Part of a small language model's weights.
Training: a variant of Adam for these matrices, 529M tokens.
Each number is 500 + 40 x the weight over the matrix's rms, rounded and kept within 0 to 999. Layers, rows and columns count from 0. Numbers have three digits each.

# layer 11 MLP down, 256x320, rms 0.0491, rows 0-213, columns 64-127
533455513524477518507511533521484542541498439541523507521537394473485532471520501481471555445559585622474523454483492520545489503520499464430515509519560486441504505456514537453481506466518582
496511532568505471491514508591494509526395442476475491551592539535518541499553556490412480516429556521474560551498530552533532457509508505496505525542497433427448393563481538507514493484497489
494569475479458504500493394534505489456522540520541548442572522574421492513588499499496548482459434505554419407505552386525506494544490491556511490605446614543584445389519518551485565519518467
520480540482502554530564499527500435450524554469527493488506564471547497489528478438447517438529431521512565491424455461495479486472545514571482521515476509507511482551502508432487526483498592
473536510491454542514534557506476501545462551466524394486523465513510561500545417431496513529502479510529429491549550598513473521483494512476467504481495529557595512488545442465535443443541510
496464484485513523500459547538479520509502525408503473472555539488540474560517447525523517546465516510620535549498479501540534503520492508518549486460449483444474507455497474517386486477558497
488537504522492520491481489500535482526439453518511537484547453482497538485480436517495429508533519515550459466483540465473507479459520502440470516458462414493549558465525465466480458526569432
505542557567474440620492547445441517489506503483577514495446471472541455592502451465496502433455460452539476577529532493473511514554516575575583474499430514486544540452465510552567510479567525
481467507526524448487498483416431506487531438514449510474571533535503448526485456532508477564512442495579431487486544537517449540549477487494485487469556523520514419577508492450518561518509432
479473486543573478510422456466470467505511541513423598438473545538452496499507462473502490506501503555475549543419507594458454480527519548512505520517519543490490459551545481484501527518533510
552524540489486515479435547483531508508549477473542445442408454511539525530541433524489532526461471522458475469544547460522445498551489468536549429438516483491508525511573473486598423504520496
431462534512497592422529567442588436467461438512485493481515536524480549500475556456461430498527451538547513532463483527591566503492493449526542515481453446449532504496480555495537576490464517
505518459523498546531523497471522451495438460504530519547481484476487507501521439451488468494517535522520480489493507458486511473547517482453526485515477492503506596551518564493547467597522496
439604508540472485524503467541526555472513556493506424467519439601525430487520464517553536535468516498583497447547467475495465465565422617528483505456490455510441537485551556459477537521504544
531516454511503508443459542486471465476551528514464466450475516503407472395435538514525496464516476526564389493473509464468511501543505532560437489559478443505530533496443498501545473496506503
543479411472518399493508450459453440526545456569475533532466423496489572504528568456550515533490479523538491521497518536565599439485446519589490588386542507505539518577536493518531543569429458
465483501466435498519517521514466503444488517432537479554500500450502445512494557541518498506527514511492432471457539522549519522503488492412562500490480485426563526517475573509448491539532415
523490493515491546415462478505489528537454519482520502459508485485554544524495487425493514497456519500431507518520504511537547540495510523432448514474498474505462469500518505465515477494500500
492502506463495564533471474540472575483482493550522504482526443496471490485503469455443578503480520562574411447479487517474439429564486444539491566512533420520454459540446447510585583508419567
492514477535493505459598492515533498502557494451434505589493485430477524520502477475530458511511547447584617508491481580564505508530490489478460457516485422537477505542470540527552486472502519
522511465507492534474487430528519459514555451465550487472535539566501529535492517482438515441565508439502529578474523563461520501580504479549540528555506498524543503472505550475506533495454476
595498484512443520529507417580548456537409525505549499478546516573492381443560583555526533516467455467503465451464566533584532492463468496469426492439527445551543532496464510506467518536469496
463536540566499457557536508468415547532574556438508469465567455507504505475467474488488549510554419421500498485476557477532520528497467508500564445520518489437491486542508486525438498501488502
503488543499499384469508522494541545554493522506467440451491533543480476479448479560563558494570493446485510491538459441499450520529513479510544472427490485480534499586442475554473478520539495
447522542531476436454441464446448498469492539472452485421511498532472435493482530484499483493512483389487459489471513420506542485490468509566494519529494519512496510539494473490506479481475435
455555538491502476498500499473459461416440540544530440461507444532550473522565479501470521468544497501513538496451493505505429450475451517520445512452504496519511520560496487527555478498425473
476559490461501511514537505525486504501572504486477494527536494507451469508592531485563512504489478446441475486498492517566508478529489467525432531537489514414457380528521470582524486575487526
475549470498536553480483563497506544504478506438496454465519453506487445488477524472452557457494583513554459474535520450506476481477504483520428497516523550521576539523499591498529473534561516
485448435535549458501493590534541564478494542555498530520478538522462459449496501505492523450488529530562494448546557516525519526439478499516476498554506551536413485443481474455491546488511456
484456526446559480434426511483473593455446441480458526476565484492514515512536470573467504408475490533485521521572506505522525545517554503490477501490489560490508425461540513516493495501488484
472532524468441526464532554471489514434553462566465515447434513565526499552515506453538441524454557478506617500542486581464447504537561495524490456535542421520412471475460467482471555491478466
468506466487492503484539444493541520518512548471518404491507516455494473533567502445457494562483562530469497438543487501500611474499493460442519517483492520507501491409521488490565465464503529
566531490522496416459458514422552497415481504469531504479563466498510458425501502547540536481474541459462484500545499508426486508500511553549529457528512506499512450535571464482492526493530403
533516500476483501550481526486514495490515489503496539486485495456488456560489533538500485506458545459478508591494498576456517539503557458550497512512476479480564519538488472487516547521506450
527523562543461513466523470516431521508457519523508486457475497589477456465474520461498494536477457485486489528471531533519505495475518489503524545484492504535419499463535508434497481469512452
492502460471382544542457546530507563490496513533513520514515525494506474434504466570453469480512450481535447467422421505580550499508565548429506513495480509436573502502480470518520487490543528
496501432485570446509534493554398561490509437530525586507584510500515477517447574475480520541429460500558518504486548485536462411534468470523495567556503544548529483522483530527456527537532503
493457456530565384427529474519484518521549503468501514493505388529547528459467538537518528536406444438455557518530483498519437436531472473483568623508478476506437426470494478460499523545558462
516450478497500583484550485510510487506544520467540488490527579504521443460552482422539525559469554489498496477503482483446525594537503489506516404476509489512552487536542409491526443540508531
481511552536449444559490512459470487586545451486528498525481549440440494488519450509577474455539527479469478466512524466440455473433512478539458520513435500457564493467548531491498503471431525
517496479436476503518504542490485452466556481460504509487553438471475509535560496559507535558513463511495537546452437497549509429529448494550490511514549459453499502518443458483490521443481545
476488498428461502515590504515548466430481539528521521467446443510462528498503531535510460514404467538518437520433497435492477485532505471466520498514493425454582511510471458511440471503542509
516477495525457542507470474562481462507530509506566614516466525533469495499506455555517454485513485505491515515458509458454535469568506471546529522473412490454464433429510473394496515521495488
480449571465529517470477532503552516508531485520517510454448495494523523598532468480495560517484478487489535482471431540468519550579452496553510504501613513475494474490502513534517524483511540
564435515494395510577485490468509436521520530506459512539520457539547494524518491549515607509516487536460490482534555477408522473500564585501564483501520593525524466515512498523456509371560515
458490521505426456485513527450504482537503575528543485483493516487459513479484514494405560517472484554455517471532510490468465444420505485520416508522510496405518544520479538489545542450525476
468584500509524444464473454511466485518547452500503460416522498483511496471487512518501423509504466509449444474505450463505502544476516509523479496404508508548513494546480499501485501491528489
446508499520481461479492550462456488498561442523536492500526492494540513539512472469481500486486460473440482441446551505512542483517480529472443539469546471575549483419512395483598482460482433
502524534466461489552495443479530542573504390474523469418511506442510477475444440447479539495573465461524503484405529533493489499541526503438535502486510525502516519466517449567548454573468527
466534471482537509498472491498480500534483497510499504469516548443447512511517508474503521453480495496536505523498513539528487529487527440480484480559442488527524518473523490504474466528553487
587495517478470485446467560475477552417406509503528488480553528455515482487479480529532458474478515485500558512401449489484432426457537508500561542456519434434516530519459488499518520472477467
496468483489477505599523415544487480542500453484534440510538425537513532443457437452513473478496496459529525490459507460493526468455493508484523529540508546449508517487507507479506521482511463
490523526529524459522533460509510474460476512469503533554416456518471449495478481427483546441506487518408512486617427502502545487494438416488544471513526544459450444497482542480506506538481520
484486490446510520559508488581458564416541468480541507462559528558529448525528442433456522537463475509492465524531451528527510501419464427493525471508554496532521539516476511482444510464461548
565512540498545438460563472472444467475445482589502530472457547481468443523605552592507488527521465488521528554489491529541528512560441509486513547538539544459478491516511469500473480500455473
497471484467501385503463460482581498559479523570531456499537467502510541531478513535473535473480564571460460440596466516507481524510492474517507511585516546493482608481461550508538472445493521
519377477490548510445489454493497524458571511470530534541540524522561467465476517514529467491511513477465504533535538567482501543493499544534564502506419562531455512500455476609427499535544517
540426472507405539431533478520515529494581474466475470469456440415583442510463504476559522532438458451546447460521523510495644492428488504525457468494548516496571601516493478504495453475496540
485548577529494471532493527433524562535495449501472466514471500602443496452498536488542500535441580433556463495528544466493447541485454516544460520535617465499478507544494517488525552560497579
478461509432472479506531431477560530459493504452555501480516549534458550485468475470535514492444466448478568479502504470540461471511498522479568494439478413517545525498491563477454463544539521
527508539512529551466510510559435451506486462492451479533514535513544478482511444564513580497538515518442431513469483480489456469553486490510497501533496513493532459464528461535541553516434561
467536434485546560494518557486478509464482516552455477535499512517443546506509518510517456497515538526473456526433549525496497512532523526495530502506488406513538544507514480514518457477525490
480474520439523472596508547370511533496500553510478439498461464482513494487487469495490484571504488454496536454467462413519535477468531508522518511514463572459497458493555444556517472456479529
525434484473575469515477452439423450508445558472488507432483454546467549465591487464433508490468438458478503477514499551517557436482470500579542524546572492493507487488518455493502503487484480
481470463554509461482583452511451522553491485458427479459517523603477504529448499451530501464471538504444519502452480471519452556506520502476461492501529583531499547546470597488422582499571512
551577409513492401426533500576467419384476551651514446449567446457555453600460488513538586404485526489402532557516504579359438521490648445468529379566383406501519431442581639427513556569626552
529539524453486549498523501525468465494478481466515491446602502485457492505463505564501502484514498398488619586512443405468525501514497452535562540521511490440509478556484562494532463532538524
516525454513475501484470531536447577532443521502508535496481468456498487473469489485514508458495508484446517509550488486461531551513502498529482489532443531461473531488499456483490517501552521
514510495541502467497419535475492501557571486485509511476561516460482489545480532509546556481509435520458509510499471457436535543505460538510563468557477484511479527534486552514526502485549440
487506460450474547405383594459509510499519492535512482558448499566503533463518451553525555510513503497569528590576526522493498546454466536460470519467529532511477464495480555444462468520509482
523544455506486506576553432515501579487546543462591600516444514447467464515506497517492578506470456545521512516464497544531463500464540467513523510460492541504499571479573442455444523535495498
449557597433446570445427531575479482583552597503509440538527440439481450558492611472410578505536579461563524382551515444383521513516585477546502429537473624519514562498472452581452499511572536
483526488440538510509569474495454427517482538579501521515420507467502507462482543569533529571449573478506525430517494454485521463490486522483541461516523495530545489509487490491553468505476429
427498464496501555565463526523434533542457450540460495540548498471485454472549480601479493461564550470562512520505482516479477508491521532505557482494478486509489497526470532453476555523477534
533499483535524453467439458498521499541469547470575485521548523499465499494519439487558507515485576541471467500474493501538512464437500430506531516505493490556524532510507565463515473464483492
460540500467514459483479468497436503492488576487479506577585459483569476519485497473511453511557528505443459536429544523484426470515519430459478466493559480610549523512467473550454456546485485
494524488530442483479521471538487431450548422517495529570445483522512518504480376577524477513472475424498485550525466545393478505518505515470543522482494535481470490492479535479544510486490489
442535456493405526520494458551546483532496499503441493507557465518475573474504500511418568498534511518544476504433417427491516499498447549457515512448475553522480507551498412545395426500534475
502600528476543573493511535510554526513467497527540585553511488516517552535520480479492522440501448558566523549460544526526527527550517480533439480465498441500457505533504471543475455539522501
507526561492519368448529580537499445546488558490548528475438557504497467516481511527483552499395502485514533438574516480437492472494517522567463472543457519531536616494514432536491454522469565
468603512563456545510476477530488499478455490439488484428569440533492450441494461585544535485468535507492479505516537547462483492449534433495539478455513550467568478499483490519505539507537484
482469501453515471450482513471465487505545444547523490468541547455519510492472549499480477453456501548465432517492443496438457484483493554496462515452486428502520570506497515525424512518450569
480657477480504465555478446502437438477474534439385467576590473583465456495470494530437487502473464532557489457416416497490600471493455496415512496459510535523479501501556500494520498450539474
478447527446475489483542498499525447540459526453397466518558517493511440518517469452464467498482491519535461515489533481433522445449423453473546473529468472495472490522558478524471477488502521
503510490499479441472510468501553508496549524427591457517511498508582516473574532444489508442420536482497469574491491513527513515479602488461532507472490456536510495527445493464509517504564558
502544561485455533485410482396540548439455511519471462480519431535484536481507502528497525524478409528526516468493497509386579545519522489526549507445532626518430459516516487512513489496547447
434456499520500478443547520535500488506459441475449533523381501500493544531473451470513514432568530456523525503547547525540507476524464470574501565512503489526458495489490517447442517479502544
541480578477524543504492517452489496466533587483449424481573445547555514459543503473479434458499503487409503466496535557474498524551465490481516521529536540581461509568450522536524532462446511
552490496552460510521557434472536479488524478487481525508458482467569453461505420576479488473515457477508535423513465510555468460481518490480514527469426489499552487533482476482502527539508488
504540492517490545533496541501472480424499478516551493472535494458461495516414523510544429495519576435533550498450472467508514520509433520517524520501461509557469464558540548510540565534521503
488414546490545486519493486458472487428545509442521496444518444479523483491582485443522484533530498528517506476527512550510502485454537551482540542502479476546480511491530567510500425539514475
463435450458508474528505455553460534531516510466574537563502531535470456490467487459541484531559470580473441495445498504502506562517522567462482510523508506506503521505498502507476543577514491
494488500454578451533550502443529474423468582534545490581490526506494469482539443517511496496557538471543561504529431528457473464447494506420508463499482473497522482496528519483511508499533537
443504506538465555445449492492512433500480504489498520558454547496476541564546503572521510485477555540450521456514538497446489493482440471480508462541540459463524549508490473546557513471499507
489439513479556450561552531503520554489495477466493507463550567472537570522511514534507531530482528463463512531507535552466478497567518550440515576513449487512545452541521533473461492495517464
534575528414517492565488582504460504520522521498491473546459530476503523499468452520543516492484453487531530429484501512438543537515573486458437549507462512504525554542582561476468481502560527
486519508512485486521470518461460485481500462588476479564564523528560534502477500542448497466489481469489568542537473600486591497521512510490533512481494470527439433506525501435476519559485586
461517533494503474524580542441583447502472556476524505509492594499493500536519461572490504496491499502509513490439522521514447488466509475485493482495467519455528514533474562533525485528542539
464478434513575430541484443471530513494564500519518482504404475466519554480473446519488575437479484518533493500506487486520578568519510516484542474520461434502524470519498542469484446430561496
473469476578505527508490479487496516503474452502451533512507543473475439497506527476525509464498599491531467532472526486498513454515504458532524483517514457457495527525488481441484474535603454
450484480564426493521512480510473554495492515505498496487445519513542441536506542401518432543498518485452507473463534470531531440455432472450529503461471520496407504502487467382503460473507445
531509521499521443446584557483454472520504513477463496568501491444498476539471461509450476527528444495487485520471495471574521521444459526440438391478555497525567476598492513505449501502377457
514478519508485512561474465490502467518547540553557398508559435595489564561489524511558568534535413557425497484541555530400516522526515524548508526457548535545545509485519498550473524548444526
552556495439548485490506448457425538422463478482502517524572462535521454528511541450505534566506503513560513476474468468563449544469423456499509517481499525486489553443505472486578455502577506
460502529524486493438474546459449493462399490438552494448442507504530457500487590545533441418468479496485537529503531472481484435529469450501484468481427510499394466556503530511456491524502513
482436491550551474450496476489490472469520460556503507530447449528487421472484480504501548513466551524505523507503429537551540488515462543442511516526470518496541463473483505565410609533479499
482503567493536537455529533562545411483487457555537525472455420486492421456472481422489487506471547518491566426535474545535482544448517511480458528519480461413527532461529511466512542486498461
509484478500521510515508482492540532553485480480496491509529532443503522495538423535550476416505482544497453454542481540518494499470524500527554509484569580448473519484531485459545526509522533
494472562528554492553550485537473521570498464531540465580502514500441465473517487430502525464557494423482591491492475520463480563555520509542503527448547463429485548525537534506467462407551436
554567561566412463551484511499506508497510552467552527618492547515517563593576540478467507530513550539465546508574504482519457486554559415406461501464513511570452505477490525505516497557487399
540439484419512524463454516485517498450522559458482503515534454463523484501440538535549504466509507534507480512457498493473597544467523486480516509458506507554436522528540531469518492453442495
559536453519574501467481446483459499510509470488496502449487517446501558472510489508490519463484500576490550526564492478510535554474431540499488511517452497488416467524567479536540474500571521
512547454489499538535444507521481512582482478536509502612475452533505513529474572495543593447513516455485568501507432540509487449557592390482485471586456528511550482479477494500487526487446503
549514498477465468535498550490476457549489510495552557543455573469509509531562488508475501557478577570543505481576487553543482551518402521470462517529498533484411476495474422489488485507461416
554495504509477530492435516481460489457541489523487572457498511425484492491513524516498524438511462431549576456509528521465503455482513496507521483518505460505400404473485504489465526486480529
507475480517445524486460494523534453512479471454504465518544522550476531512536475486484526536491523532521510472534490508504485432537506477500428495504613471482538515534514476502477578507555427
468498474498487495470538488481534523499520520471492485522545530532592480452500537409485429532561484497489462487460500492471532449436479462493506503547503517476551503448491517514532454597518418
454519467517439533558461450493471478499530486489472536525459571557528538483439518531526520481506507527483483451552513504458401535452427485542518517498540608488486519371484477494499488431548490
522521496534492469478551471496518488563488408417526520421516548539511506388431521480441591585478488542484429507421501544504501470488424464542504527539556499435478508527530479531479563467417511
487508528561539556506502472498503502516509491490485515470527533553495479557563565521506526555523503484505543457411617481529529492458488514534451468499469556494572568548510484425426478445482415
500487519549530476459526514483538526505505500534457476499527493501486451514470575498560528548576495534521465415530440511501575486476492441486532481586511543447482503468472539579498418508472539
519404500513522490483539448506469467496539499515496505510447495494409516469485478515476491498479460513519500558481522548547495417556530506525509527511447501506469476469536502495516556538479499
561530459569521557543435467551511531513515473433455573473542530566419467496497475520475536462556532506496501572448482552496515506493465386551484547424483536495505520506460521480557582445470473
516501467480513497481540511508488538510500571508542548431475427491548558476515468523503451494527528515427565489458481505515556504476563527519585483464497545542477500499538450473559537466485580
565573509478488452492470527588532490499497451426505474454498500490517474514508449484537503499433518405463550534524509506498508481500511489478592461540596418473520577454540464497580537463485481
537466466423474478491473550438494484483561509533458533491472432500503500491529560541525515548493477426446488462459458457577567485540481521469518457602544487539467488497522462506494525459489516
527552535520505504526513452432478494478501540491478445472526526463522407514523474486600520534486564506554393460442515513458551495509543500561547450473537516455495435534547421579465397509490497
535560474516491456501468520505484519485459525473515520550428522436566460485523537561436581569550527462486470470465469463455471456464482527421491525417487494529500513531558499542478397493562501
518475524549489538520508489502545459563503557511559514508473445481463471493543434449480502474473463550527500511472499504473525499473476490586499455465598559550540489502433458522499501575525536
529523464572527568515514534542523491522424507572486497530567493514481480496464534512520523447502517477516467532442469531518553466472511511462558562524474494509490461428533472537548517423448513
480510517472525519583548486446500444554522580507505504509523489413547526535433458552498486516487470476575468503527427520494499508501472553492492525587490513491541513497513510619460504542492451
513446548447547429479508476465590422523493469512478533522461542476494497507506532419483481522550439532456546524471512466504546530438486482550532515465542525550493511507538503530541473577469533
469560463449508489496476533432473457463467478446466527577541504495555438483589528500507442491548530470484535473534484587471476444507498449623493552593494476577521573502492461441463511506520583
454648515533533510450405400502472493566451468529568463440554509446564521491497398501502491477536489534490449470564536430480466482465479436433557537446561417394626449489459483514521511416482465
431492536513484514510513577509462525557491505509484491499491501467552457492485495532580502454431543530518488520541541504422530436551552501516547512511557515613454465598523493528548524463549438
509376586432633329593620500488563447397609432561514398467598432543427565447408403471510392428560501588464573583589270527466538418372484426329558622659435492490430521404386752450557535472487547
501435542425472510440533485512483546493556532476510493478505524462534499489546569444471551506428479484477491469471479489429520414415473448504530505476474503480510490515527497509494529535521463
515522458499517520509511519537445503462458477479469495459522558528532503538425494479461435452521539507480566509477434588562505545495467499547469500429463532473451534525570510510559456489501554
459548501538481524530467441536507548492477542498508506473534470526497540432561584455586465512546482498468497486506512494558480475502552538485442443543506487521545490451423491526514437507487521
536500559542610560465471530522503452407511552492493407430492528536508505529523540404407514497446505501536445487463482471493476496477513459559461494491540554550540495462508506518479466465489537
471460535445438518504453601489515486483468503492500489518507532530548516472516502478521427547555467483485480510481575553506535521486497541529475499459535526509437515500503449513478493462497504
482488475512497466514522505448469510517509523483576517529456521507476452478554520467521498563515521526475511487539492443460461512530448507480536529509511470474526431527441546571524423549491611
544529470537493486542431537510545520467577521536479516430530464542507508497508558484435574520506505500441513487508521463522550516531543555455467511481530533509489518561473519465521512452560500
525518480509528500525484439433419557492569472510502428500555472508466482472494497573478525540499490482536465472519476390504451492441535527511454428538554505484434531515478525498441435544510452
477439477566491550575475469457459494566487422570482476532547462476535483562554478446431503500521525533485480523500535539403449427508541444481511478504433587526515582407497561551460499456470492
577534529450456548461469474506518504517538502509518511483471514493474459480541475475558568524489542515507436396496495483476535465535453492552505492494463552413518494544471529532507486506445513
500512477491499476551451482486515454443490548506533492491537488403431442504524473483517406459465561523426524458521450495539481460524450475438494558514416407473501486478426536497529494493489500
511527513441474389506566478521532447546519448486507460450475559562535517436482466476448525531501478445501447530531509499476477531497504549524531549365472469443495512538470526573555466487521488
499479528479496562508495500453533495546530550532525557539504529490472474532443484510527505502467464429545563511420495579567556505504436483485559528529470486430494465461535507548465569460547462
441469546550424487501494538551576431544547569535511442523436536458495475500430499546502483509522420561503508500501500492483472511514439458512591505431460532473555444459551532509432493462529531
574594566462528560519526493530552455515514481601501550550521520415533453517563536467512514544529407527427432489539595479525536512525497474510431498576471463471522476530601512429497510553499474
454493520527509486504499512505415579410451522551540568540513491548555546515518525477563509395522518483508447587502516446490443499516511509475521478534432550533516509546476492543548460570515541
562556531465493459455462505534502507558522487488598474534391527509461501489458500511490491486511581433561535525423479553503508589518490446477553509472517499545574429567515498467485442494510508
496469531503532481532508517500598566520528531489517485503514508430442524433513489514535479478475440511492440575518490489571470519531489416517483474431479438472533570510517483507524559547572508
446542467526494418485464435531453494491522485488525509472535526478499453522452539510491538456526528564545467517450493514522486501520519491382507468531478494499490450552502436413494471534447519
519491495545522523533591510572486495526513499536455555515460457479530557540460464545505495477534446475537474532537467426510517487514492490479519586519483500505578555530532524437415512497531513
517486552484552508511450461489534533529524520466461506536455487511498496481482510503504558485482487456437430472491467488518518578485555545554503464482449519512565504480533516536538458487499487
437555529476470519493502531494567481575488463570505480478488530467534497465510513497439455543497500553475524476515468495492492580530484537461510471450524506466478520502523446556504492497502497
513474510502526464532566452458461488487453463502550432467523515489456433515531511443506475495477508568471481469451485538433460447454547514451456471481522523487550519499461457542468565509500458
526477524459472516501491501511560527515528493447489504437505527490544464505529516460500534524552485533513506437475480507453410519537468519522463467499440513480525477517520545605455524506498468
517480505544542519514493545418516537520547481470508540450613442482450445568486502520476567515515500496447501547537501510496456486456447497496513530526460521474515503422544512536526604508452470
499546487439511479546571551512443441474530480453519517508520509503535497494499558564466479486504477512513439528507541468440468559517546479475465540475594458509545484505514485496481504511484451
552564403550493482573503520472421551507524444490569544483444450584482423465466463439448560467511472460502443488454537425483504460527554532478511486509483513492435435556515518486499608505424496
474559544425485495504554498544575434566551533479472507466494564499487431489482558438534423514498528521510427527521533488510474474511511473553568392487441517547539520520462515493520439495519449
486534512470508489553510481507487469498505423566512526528540474579523503518478449474467563560488492539524486491553499480462566553518498544440504527468558452475521501550468499554562457470551523
586487503518565499492509495522455450491512543503533514494434483510443516536550476506492518537406505481504508465462454571405435563526501462556546488451484488566414535528496535505538487487484497
540532480573504511465545504446476453514567474526566532413500574459455627461559483443507491462529519486501550521515452505472512505543506477599429530470479485431545476490469522550455526523487487
533530495519594496492537504471488492478591415557451496467511455575474515485484552474511523452548529463430467554508504531558521505458482427463530491482445563470493484502537454457487553487464433
519527487485499494440483446492459461434407472582501419468524553524461562460533559463474473461487466494548462505498516547550468591460572501487480493488497490497534454513517491470521469528458536
492492529524544533466541421531552459489484475478518468454518493432473506459518541434454510485498522513530477501543507542500469518506514592500428535527516570509484436548435522497447527491497487
498522482467493512474447516447425591529521530519451502577483455454525490515533464491522529550466487491478460440442495536475521436523472493560520480457448458508561509481539490530467490526496478
470448449477506414503447492478504553463550527507482489506469490458490580537532554409432413469505578558545513548548515532511466471471504560492523567500514449428454515438438564509487438425509469
535462542548500405439558500504538509457474502486543538546597521533532576498475493479439497566481497392472493543518439469521496513520470460528469467549520438468529480474491518484537485521454470
482509583508516539420483441506460549527521456493515472542521481510490513476469491457576554502482510506459493485543462504570532497491547483502454468505513490509556498563478588478548527427554537
516509540463498455580444490465540558522513493493506483543503557448486521547477442485492477499511570544488452450557522507497522434488489465500541509491468527441567488516487496485524408478497520
501606475474491448470543472524471580416523507510470592523450462534570477591534452546531525480497501458531593517531479461511541545574507558490521480449487487529454565569510501545513591577563522
500477469484530563513535463520471510462558497524442516580511400455535501500511493519495461537472498517513494585418540543525506523501471537535585496513534511533521545490535486541494438476603570
510533515511550406516574485563507479462565518460443462492502503483486525496470462523514438453527543467527524524521499500562501484464431489524464534484449500478468494445504454511476497501497485
513482480523573528524520464495499539438531540514490489476592443505552501496501550482511493566485448511464521520512577469544488536485478560478480478488498576502511490505502506527488482451554478
552547490495494523524492468447529445428591529509544496536498510541559512527587461523499528455513542492460557510476481512467495540512473503519477517509548486559516500493514499424490460536424477
483499534493502498617459485508502527480514420624491492432503478439408522484439503476497434525360549498471518504507488442468527488514479460581478501527512488502469473426520523504472550484508469
589486537579576561486477489488481600574531478538523562520546514424497457463430478520513556440517537476562465593512502518521441515486486408587516476510513501508477528543470521453502591510574447
480474539532473386494538500497491537495526533511509441458511514481443491504501500465439453487521474441510477507514499393498499550565538508516514529510507522580451553503550509434529483436472544
512525476537533568489494424519440516547448493464535549449438447457452520452464517509490470516517435497441466563522521510530450615462495510535501526605433380464512477544501556485516532491482479
465474519488486480561434420458443517478492439545465558533633572480480490469472633394588481535522530520528513471349546539579518537472468559472447405458495526549536522492546496506522502442517545
515479461507540493499552445562487494531593468475490540464516479526433484553521530469541467447493508426487472524544461522536518491456502503511454530520462454472549583518562461484481531575392538
486493447489443541493530466479445505509499516447526494458511498444516499480561453497440437466505488465492545601440481547491560517477451463447464539550542504539552564446511525503510401447521443
446454520460586483550513624419527606609503409423441473555465415483399616353504528486484382586533432510509574490543391448464480488412399511615402661408540660547429594538242532599444566329391522
566459518513537532566564492434463467528503554498547549560502593498595485542521516460486449541491500565438494467464522504532491539466469506410515477499509506535489434440469559519543554505503582
460520470479561497554518451487504498529506495480469480519522535526539486527489525613504501523446535452573455577583485511528510474552403480509453509410492494467547532416558502510550526528476486
470514548492482392498463410475510472452487473518478486515469455515459481484486535431479452486490490529474488488434461518433524487509460549443521471460528525428490473472447532485426513476475412
523530480446531471458476413512552486528440545469513515475519478481438536427551502498549467468503561479458431535539534476523543519497544509531489489477514488511472487482489484399512527493552512
518545523530463571502502497521526493462510527484529518522573480529462521494526493443521565456542450485523529466494477512473472492488512521575521562503501465495467521556505494461477471491534492
459561494486486475518488415545538532464430549455405423524524531466559483523576422465500527497512499517486461456471448538520473510528460427535457493428488479481556522465525535481500491538452466
514515475525525439422525525525503500525463513483582541549476555519546561545490494448516454460607494521521470508468490546476511467469514467534475557509535453454579456510523425501436575507493519
503551487438552483435526513519489451503506497450579495503526578556557455530465441525507556506502499580463499517507447483500524523506478582450509455494401452474501542580510592490491545482481459
518517480519458569551492495560485469532572508395550469432538513548549561456548404427511457475518526490455475504559531465528517498525421511508438498449505440510471474492545475491502536525550564
502504509524423522489448556555516478522475542451489511524516453484474494480468551467516587568557546535449573508471535465508487516504473505543516519456472463484498505483513411514462512423541539
451501493555531546514497473608489442483469508489465494508465448545623506476426499539518531514542470422539450541460512445498497525453491524472496469533494568444506472476506518493459456455501546
494468482572515573456496589572542535504581526531444534560518555486518467518525447515552526411487507493480499447400552479556457515510489467525520532531496485532502490457434461574527550497455543
433536521444542514406507489487463517532491425561617505552533535431479475451463534602509557469467460549465464530467558535544416479390549557492501481623432456465520467473525555471518512516476540
580498478513455479491496519449452426440470467441486478448529502417552485586510471498498472447458551544488543469498423513430476534607457520511487514523573574471519483511471498466492469433440524
488506478504561469444509605444522485567491497526479488473508476524519505402466501422456478495528493456524595550514480435500479584592524495502499529536411533577544551548475511489463544445507526
490496502504503491511475465538460506479527501543498475449489538503489515496480507441507465522561567464475502591491432555473514469523517472527535553429527427495558487525467570469417527501518564
534584482544540472497496459443531458446372534499434475566508513464467583401495515410500438532492479419532485519522480534569518481506492523553530514510512542483474579539426552503473524633485476
479522545506511497494557423484529473589484452449416492511500462468473529493533512409497474541478551575539536450470470469487488415539535459511615526575536481452531473505519496487447485528491470
473510552570514502525545504557486500397505433444461513472532486556476501510565553507571476545489449507498488556558498528496522535475464528499493506502487449531531503522469447517511557490481475
461484493455545508583525531561457559573523559488544429504496515525517490531479471525475549472515471452469498445488538479411528538504443543514598503468545499469457492500509474474510511569537437
530523490438515453485428469464520441502570509534500459508550456481553532470482553453525502580441448463456469509466480487536457545468494460412527462537501546512508435557505494507506547486544459
515553483534484502525475538450529548497471506582539494434501518483443537509505536487486460489586497467428480514497540456500528484531432434478487463488458466484508438540436420427497511537571571
517498491515561436554473531495510452438508500527511436542477503436580520529497459498564597468507505462456503492523500588537519533530531485517511484503443548536588490506503481539454542572497547
587509458478525528504434589492545486520526474560412525432465530487531503519384377476454490492492527509524521500441470479499438509515550524506518517461551528514471492504492471588566530478532454
472505500464501565584458469507507478460526539405406473517452567505533461536476452457598524520512538565528531555499598516460411567531502482476586448461460475475571418507481585555524525489522551
511473550502534548464534528516527487512508512503507512440504522562543533574445572536393497560478462455450566475481519456512493584479515509457565460403516509506531546581508495494422559455489468